{"n_layer": 12, "d_model": 256, "n_head": 4, "n_kv_head": 4, "head_dim": 64, "d_mlp": 1024, "vocab_size": 8192, "activation": "tanh_gelu", "norm": "layernorm", "norm_place": "pre", "norm_eps": 1e-05, "positions": "learned", "qk_norm": false, "attn_scale": 0.125, "bias": "all", "tie_embeddings": true, "parallel_block": false, "init": "normal", "init_std_qkv": 0.0389, "init_std_o": 0.0483, "init_std_up": 0.0557, "init_std_down": 0.0557, "optimizer": "adam_hyperball", "lr": 0.00546, "beta1": 0.9, "weight_decay": 0.0, "lr_head": 0.00954, "grad_clip": 1.0, "warmup_steps": 385, "schedule": "wsd", "decay_fraction": 1.0, "decay_shape": "linear", "final_lr_fraction": 0.05, "batch_tokens": 65536, "seq_len": 1024, "doc_mask": true, "z_loss": 0.0001, "train_tokens": 397600000, "steps": 6067, "dataset": "wikipedia_en"}
Each number is 500 + 40 x the weight over its row's rms, rounded and kept within 0 to 999. Layers, rows and columns count from 0. Numbers have three digits each. The size before them is the row's rms in percent of the matrix's.

# layer 3 MLP up, 1024x256, rms 0.0558, rows 162-187, columns 128-255
103:426536581508484456424452477567478484517574456505549378518521464438495505457557531415581527490480544516545517484511503490520473541484488567506467517466489437533487420460533526475492472516533447450542509550548496533510525512487487443467482526489428444524522533528468476549523486471452447461500507558486468465484555519593530439532550558495499439534465522536494421531465552516437498534457
102:528522527500448445453530497521491488468511486513497460452549435525525482541506487524508568539503492528482484505517442536427540481520582502462495468450530484446394545525455488568402515512557466451594541500539495472497430517508494552457544532496489474439525482472505521524519512531512513551478426487407468459464544516477596454461547519502463506493521538485522532517520593474485465462514
091:552554436583455510559480476483493487536425454424472484421540522489545425464529511493493507417503551525476494500552484464476529555497494503534523489541478505458510482495579494470497503559434503441484509547480527446474537471505596514469452418528579558533455474544444525479507482484529564442450506494548468430472516419506515494515536500491469496533462516531499476583464522578475617546500
101:497502586476446486447506563531535476610570596592488461507501502482492610458483479484483554488553478503542502501545521470498533506468441504456548563511527530504540462478475520442431505505483514477518503474551531483463441517565552510519526561546594522561526432458495468478524532500504438451474484504450479478481473433514512477519506531406477448394425463533450493489506530493511530464431
107:487482518537549569542464475452513518533505477446426511489461515482513508505419556458517489499501576520514466523521429496422475455576499447462518497520482467493502494498479511503419485581446514478485505536484489426473524417448522507445426495537518472516502492448493528541551514491478555451514513508468451527584484521497419484447508575532551588538545541512526422498558532540492480428528
098:512542549492467483486519476541548484417520471520578478512517485469501528504444495488516472485516542540513472519597494519511493503555551458475522485472471437489538505508509497535546534521578518536528470535510424456498502479454534502514466442407513481478532471501472538533538529574543524493499525503459508524440495532448544476454363597490442520519490494560514477477504448500512516491523
086:576560455483504504545525486540596489520527523478506496424518557500467493494496544477532499486448416463417488543469526505560584495509459463486518497531471503499475580495478562432496573483471507501509542497479457514523522461498533503522471546364532451453550517453547541490533510487496440499492560474519549477426500529453471466487525519526504443464451494516508425433434539417456468495578
099:527522486547416551544547468494500512416465516470475473474453465432546506523475490468542568424515471475489494440513468428476548476550505535459547500491538498464459510483548531523471573503483522468472484472538460469571485480479535505489538480489435513480546572498506467513474522586573503367418455479496504449542538399514483449501496503510489525560492520489500523503453565585523507559536
088:471535439513505486591546561553546552490575483403491480473586521446522449532510528477488525504506538526492596479519514525492490515480475437465455500456488456526444472407457506508539516468471496529476480444524509492422455552504511472504463540469616493540480508501470527461553535512492617500469447528490498520540568546515527428533451494529540533479505549531547497470549475504495500477573
100:558497484497508483483497459498536497467520558530489443485505429430518527445489448502543489488531481592482514484575480429533599535523539513475453497495493547484531435516565446566492442563522503496523563512532521462479501465469469481474488491471611527518456515509522555487505476498461530431416456461432489478492483463449484527481570477557554508585504463522525418507466530547412494472527
107:474529433538532413499483468528519506493519404542579555462539492497596465551505462598482551527488490521518516472511468497441483519525488488475466497467470484469521515540452483432458553511437537455535502534525497470566468535495506486498431474466516587475544478469494502535547526476450474524502524481506549514526557460519594425495553532495435451509485523491497488485490525487506497498460
099:555496524534493430503498426543510542504514492534481495496466521460494554462466515487548573506452434536452500445459489506536521521485518461504519475535505449520440568493516444499456504515527574479530542461464494538393552471517469523426472541531478566552512536558476539514488520400455486458541468470460482574526524488530505443501528440443498512512544536537454479516470508487380449541546
096:442517423521536458470479403473533510577553540536515446499462537516508504558567485530519484520503566460471481502485464470494536537562535490489495556504459503591521543494438562556528545570423591441490426523476510429552467501466495579540491467535449495459569539506496537483532479478513442479493457479512540465481503525589458442452508483401484500518476518490576510500453520472445550531465
100:582495507484445474547491440515510505536497469539491454524485468489453545473519464579510558500564502476474556481545485413495458569475536494547454522613506516568476529469509475492462541531528554491518507458600483489555492488537513515510557534499463474520529444477513483482474502448561507474504616509506465499445484479454508508478497534495471495485497488481451516483488441596492501519503
106:602567483467465417473504552475468530528566569588488561516545459507528512582472524457516576481508487485454429543577491475543490482559488400464529487540491459434482473531488451501470504489505481536549557453531469473540483464491451452523508550489549433513517486526520444440459514494466480517527438519455500540466577475466533457514495501489527483547491525558521501459502513473427530516518
073:518574482495516462509510459543520527493517503420489515456440468491443583454532479505453482466517535541479523493464501481462550599458525501444432430541463499440504442569532531519455486562495492426498539525508523554512518479429410398520479532565506475476520528559504495492521500458492450481433448517510539516548521423534510482509518476509570458480476540655497533481484428573428500520490
109:463546486492468487487454479527546519551516478518536460440517509543514494510537471471573497529425525570420551434534489474499404523526502508461486476458544473531418534478524445514486509549586526479534571531527418538482551479503473514472526535493477544509515494611526573527426498540473431427525530455485429487578522498493505490505480535440486495524525536507538488525511479559475516551493
111:547527520619454523533544488499518520516499467502594522469437498549501458504414451453485522547545485468514474488468508572483557502435432527536454474446541527499458485476516571511483467540516554456563561491510446435543508529490503495484446439516478462494532529480460450498481547569443470484553478455520534461485582410569447475480503519461500552503495523524499511527545545494579459532475
093:548486440591501534452476447434514479567532546512513415511504532534510505438459492544508537532515447427495479490505484538479544449564520546459487487541474494524501571547445509485448496530506497488570460508453485562496534569459490461454484529524447522459544486564480562482516478441464467495501480513405546538519493483572472430470556453443481483507484467537547497451523538480477478512587
097:585543476471447480498487486560509465491518544527467492474464436469468487461452418457521501535477502504557503504533531460536551555523491536557470522475486485457409547444521534504484503531495504496535516475485480452479541505544501506516571495457533475560504570528518509623468484494485499495475467494530514495461467529514466494503522453490601474464530524513520461511440486542459352454538
079:502511482463489518541477509466475475437477468423509502486510537500524488491482497458482480483495492549530518437484408494518508519433445514524521422586543565528563441550535510585472482487510507530543498433486519459451559534477439517455483483517466506529491549485566537488518507480527510521543502498479441471502532530488512469532418468480474542449487564562534478573496526519504537541448
109:499500510517506499470451486490494482504533419470531512486441542489574582508423508441582517510515487486573509514547480495502437477413468468488463516476513445494477518467534494488401473518456578513570535527486469464591526499503484453453464497576418459467474545527455469504507503437461489483481537481512455487481577501547563500479484432481475506574498519486515510513460539518521497496482
089:508493548478489511537525516443490581506448496538487485502472488485495526508577447468548604515537485466434490513541548490475503508574448523469487543468452529455458419487475515525502537522529498454489472475496469498422530495520487523523540575426518487562551519453490502546517516523428439560575458455498514510510514451515433478428526516498428457523477502520430435475485446491454489507469
080:497532550547494458522471440426485474538414486543513479551494413480529467568499487533517470489543560622538503488534521510483460494479515474459461517568469489509489433610525396542456454580572544528574492511485474504454489447490544551464563491530445527462554480432499486431555472558483504500448437460436519511466537413543521464553497500469537543484493564491505505514605510501534547503453
102:578480440492489510506484518519515472418593443527507434513484442436507572466539508567534511558431480463480482520509512473531497509455513509485510552575535507548499548501446495470509531496465486506485458538513504531492440520498518475445478537413531514501551542506500570476526519446496521461437519539389490507516531539551522467473496466513502487542429485529457473416514579560473530518478
088:469529454493469483599498492480503384507523441529487421488494532480611529543464548466481579493429486513514497487589483525525531502514462543467483515509509463475497538479487511496436484492507498378511412482469533544494491477471490550563492428400486466546501418400512513465542451528466583461552481536486533507481477562468512489518472486550478440472505462483543491489593458543474422517540
# layer 3 MLP down (transposed), 1024x256, rms 0.0558, rows 162-186, columns 128-255
084:502542459433459539476548552514497521590524471553519449521481493479448507466499487406615570565525428510469488497499469461526523445447523504514600468459530473477498570480470505494536514485519515557459541475458439486539537496481505487441482519451517458493561478489473568457461502459494518493460538576494440472517459475494530464506459470502470551453499477469553482515414464556458545480405
095:427528423555551533501532527540525490562484450502606578433509487512514468477486492428556504462414531533505544444490420509528417475520482448539563468552531475553477497504483500409489448478494533507501541495455457477493543535540460496407500499494520576452523521436493474546492536501468540555523559492510499413497442497489469514491499499513490455500549573545457554499484482524571490506478
087:554507554474497500515506482577549433506442455485409587471509538470526493481458488561517496480542519515554537499436410546507461473498573502480499549477497497537570479436484588511429510479461448529481509561451484543539477494515500391468463502517453448529446492494495511511501494534559572564547532505440536509494501572516528492486526525474425455471581504506607557548471553550511544459507
106:484448572482455514422481417501554486422443500491553543450511539530523496529441498527523483485478561532482537467445515542545515504543498496508506517541468487423430506479506548550540491576479502504515564543487536448464435523515494404558514518457471516561489537493495468547541521454479509401524576484500465441448464620489498571504508423478519483504529520569497456501486489503565523480532
106:479545544509494523546476455503574561418520454495482449462512463511497431461538500479512556539505516513449396462459499475467488482510452564502569433481561520404484526464470554436514474542445455490443455579513475547476481532538528515483523508530532538501503547467510499418479523540537526543530608452469469488555489515523503491450505480463485545475529527530525565543511518488524448471514
089:532455462424535487517438570405527559501517509459471523564539532556521535539532502486455487527491546438534516505495556494410576436530510496505506480542514524498512524468592460412487440491465486473511524474362511440490533474452520487477531518533465541530396555472540480531429522473424512488496468480552465510580455455490527434577557431512515482572517525536512439557497580518519466450582
118:439441537558485494522422532474504515466526505468521532537535494547537508550532457625506517523606545496495577512587486574488503503470530541547478505487579498550524490486479464491512491460493474505484507501529442484475455535481541577515457471506436594458441485526451410519484457539513562511538501480451491491493482431529513523535473520585520467470468497403527509527529493516535527513518
096:526510616485497469470532567497490424476516501565527519488545518478446465439508511450515499415478545501426509460500472506542444551567517501447450509495515519456519486506452514529461528453504458486427523462547476521486515456506483537504602500516527574519533485486560405498466442533545507630481550492472497521472501475519449564541502524535441588477488547500442441451500536432529519533484
085:536498550434472416504554441452507532532492456523468550527495486550468484466512519540501414512461455459516491532468456540492447519466482513509441584511487488523517523501510455519441436388525523532489514597479534499536526494506521580488382489506436503509465447499490477501500490453519502539452530458496492493527487491538505521446557486469530505460492513473493488488512486522460493504558
094:486525535554566570507503459481543480460456451536477529474497468435539530468486509543594546504570477471522500497483452502497538516506499497559455417528474495471457425447536508538581587512500492532486499515483464482535525511508426499511471537505515543459400509579529473492554508507452444519467515451581488434441477463531506521508484568529470509520495469512518434432574567511403514529515
087:455467509539515454495558519458536498503504432506456451489537553518499461496439502524472501502493551496514455484483554515515466466562475435438477435481483437532487502478456473514488435537574554526505432527466501563471458421493513519514585453456440519487523444478490493441516511478550544497424447485496520539507424468461520440499433504405485520435483591509456480488486470582498418494485
108:461483438572426537477544444403535490519469546560482526505486455539543452470459525528501497487528482531525428566555514554501520515533545473475541532543528499433466484495420515527523476549536520519415421463564501484505443519502530502555478409457518470510499550463466506485497505513549478530603523523472589478481530465495443433539563564526499423565527517484503502486528450489502556451557
091:417455439469549525571487483545469578495472399517547565491515549545541462459524518555534529523530502488515585529506540524484561582485573487534571524446507428490532486467525532463550546501533497497473475526465480517501490472545474522427455437546435460440473474579511483457479435509502532472459440543488516468514500526508496461542524502559483373542525506458515525475505490543494511494508
108:453492468515531486484461469537523460497516565504570473446439477491532494465471501458534447457564487495479519472499467530525397530562505521504524570519534464457470487510390497471474436505524543515481553456506430491433435593574531447576544457471404477487531482513488495528491566459498463520531502489554506480514489564525458546483454534516545471546425552493425475511508411495559492518521
098:546509462504530440476512492444499479540488525495471473523451531473495526476524442503443535495561513492483525494454578473581507504481552440522509538536512562549436508495472505469425482527471532560420518483482445477448499497545517557462446429500477468450576523474457474528493490624556549509531524482518551540519445525508480550528560437532492483547564510552542571594522438513497462596501
081:513479478479490495571504524458557602494520442477465495523562475441480517465505530535449459471487466480506588461489436545514544477473506461461477556444441530481494406499524475548480498482517444536572557496426552485506475524509474485480524503481463547478465463474517494492428450467509451537517479544523495426527534501519465480489521475420555496504501601464417544485466519503494575503551
117:509437542502499464500500521508540542574519443494520554487504475459583545563562412429457566502452496499509498470483508441528475500532485498490512515431547488525519505502488488482487501421531500531562524463498486505528480482576540520480486506520473513444566477507481505526498496468595515531498492512462458599446516534473475435505451593490487519505500422516577522472554498540480559499538
101:559503489537516514456532478565480522475511524467476526456454610531496450512444445577545523509485528572497540508428401564384501578525520532541514460473520593471469472449504491444528477511459507492552539558503502455501490489453489481475579437500499545492521556542538477449470530508540555503572397501459522590506481538509497530494540527504511480480510489493531404484468494511524509494519
091:511437504579503402508523414470458494498500543477505477463484461443529495504457539575553478470503476531577482482476520486596477561575537498482508522487562504524510562483512543474477524532473448508529462502484472475528499543555523445509428512451475505560433491455517472574471396474538503498493500535590536533535536541542539522421472467559468439467536501478484552467492430480424529547599
105:446525485479428518479464500427569526436520466448527495495518492493494492553483504562475465520512527484496514505478409486540454446493500506506402481484492443571506521414487524470467429469556505491485579467414539531525429480505522508453523500573493565483471558474490490500496488517593432517521551541488507542510389451493438503524470472425533474487534494535451507444491436505567544559458
092:523539527529519484525491521521521516474539467478492513486465419473524468546495508593488511601529474483585497527497558449489471527478529431454516500433570420497435504535527485519507492471494508544464514553456555519521457518491511518571487451427452493502528498452484551554437516462511534504474549503551521551483484474519471521477430488539491456510568516471553476524556504457557549499550
101:539506531522542527420525475483455553492481449575455443507542631429434493480435484449484467475550539449496531509545511484473492465515502526507421499481512524520499493441502521489563499475548476495554506507509465445504493541549492448509531519509524459477567469540552462562470574514486592514466617518426487434411508450554477489499450430580509476531501512527488513441575521509578444476508
094:537507504593495448566471488515534444460522504495466486496531470558494550460511503504572481488484517433518575484513469495452469518448520519488583458518537445407486471523495453479536461526550521484571500526546497442508431485492461491477560447493483464461461535505462595467476484511554489445472502478521427409508570520477478514469508427461490491523466470479534508519518479490514507501508
102:411466562532487457508505520464462532472507473419584442453462507477471475571568499516551518553583540538482549499516518566449473557501547506536573552490564461483544478520466519489507535565469506486427474470539477460502394522570563480558502460495466545457451495488492538473494484526432523499462524455560497462480524547555493495486469505558497468490495491557520493504475510502592494582466
100:464483514512554477494447444480485496443541520530511445569539520468506523488503496516488502513535524507521451523495463493448469497516530484545558562515465522477467471496517535545463547544534499595483427571617459500532499459523534436506460435516461463437511368445504511535485464540488559479552545461564472505499519417476455468485503478535559469519458444427492572550427470448515518507470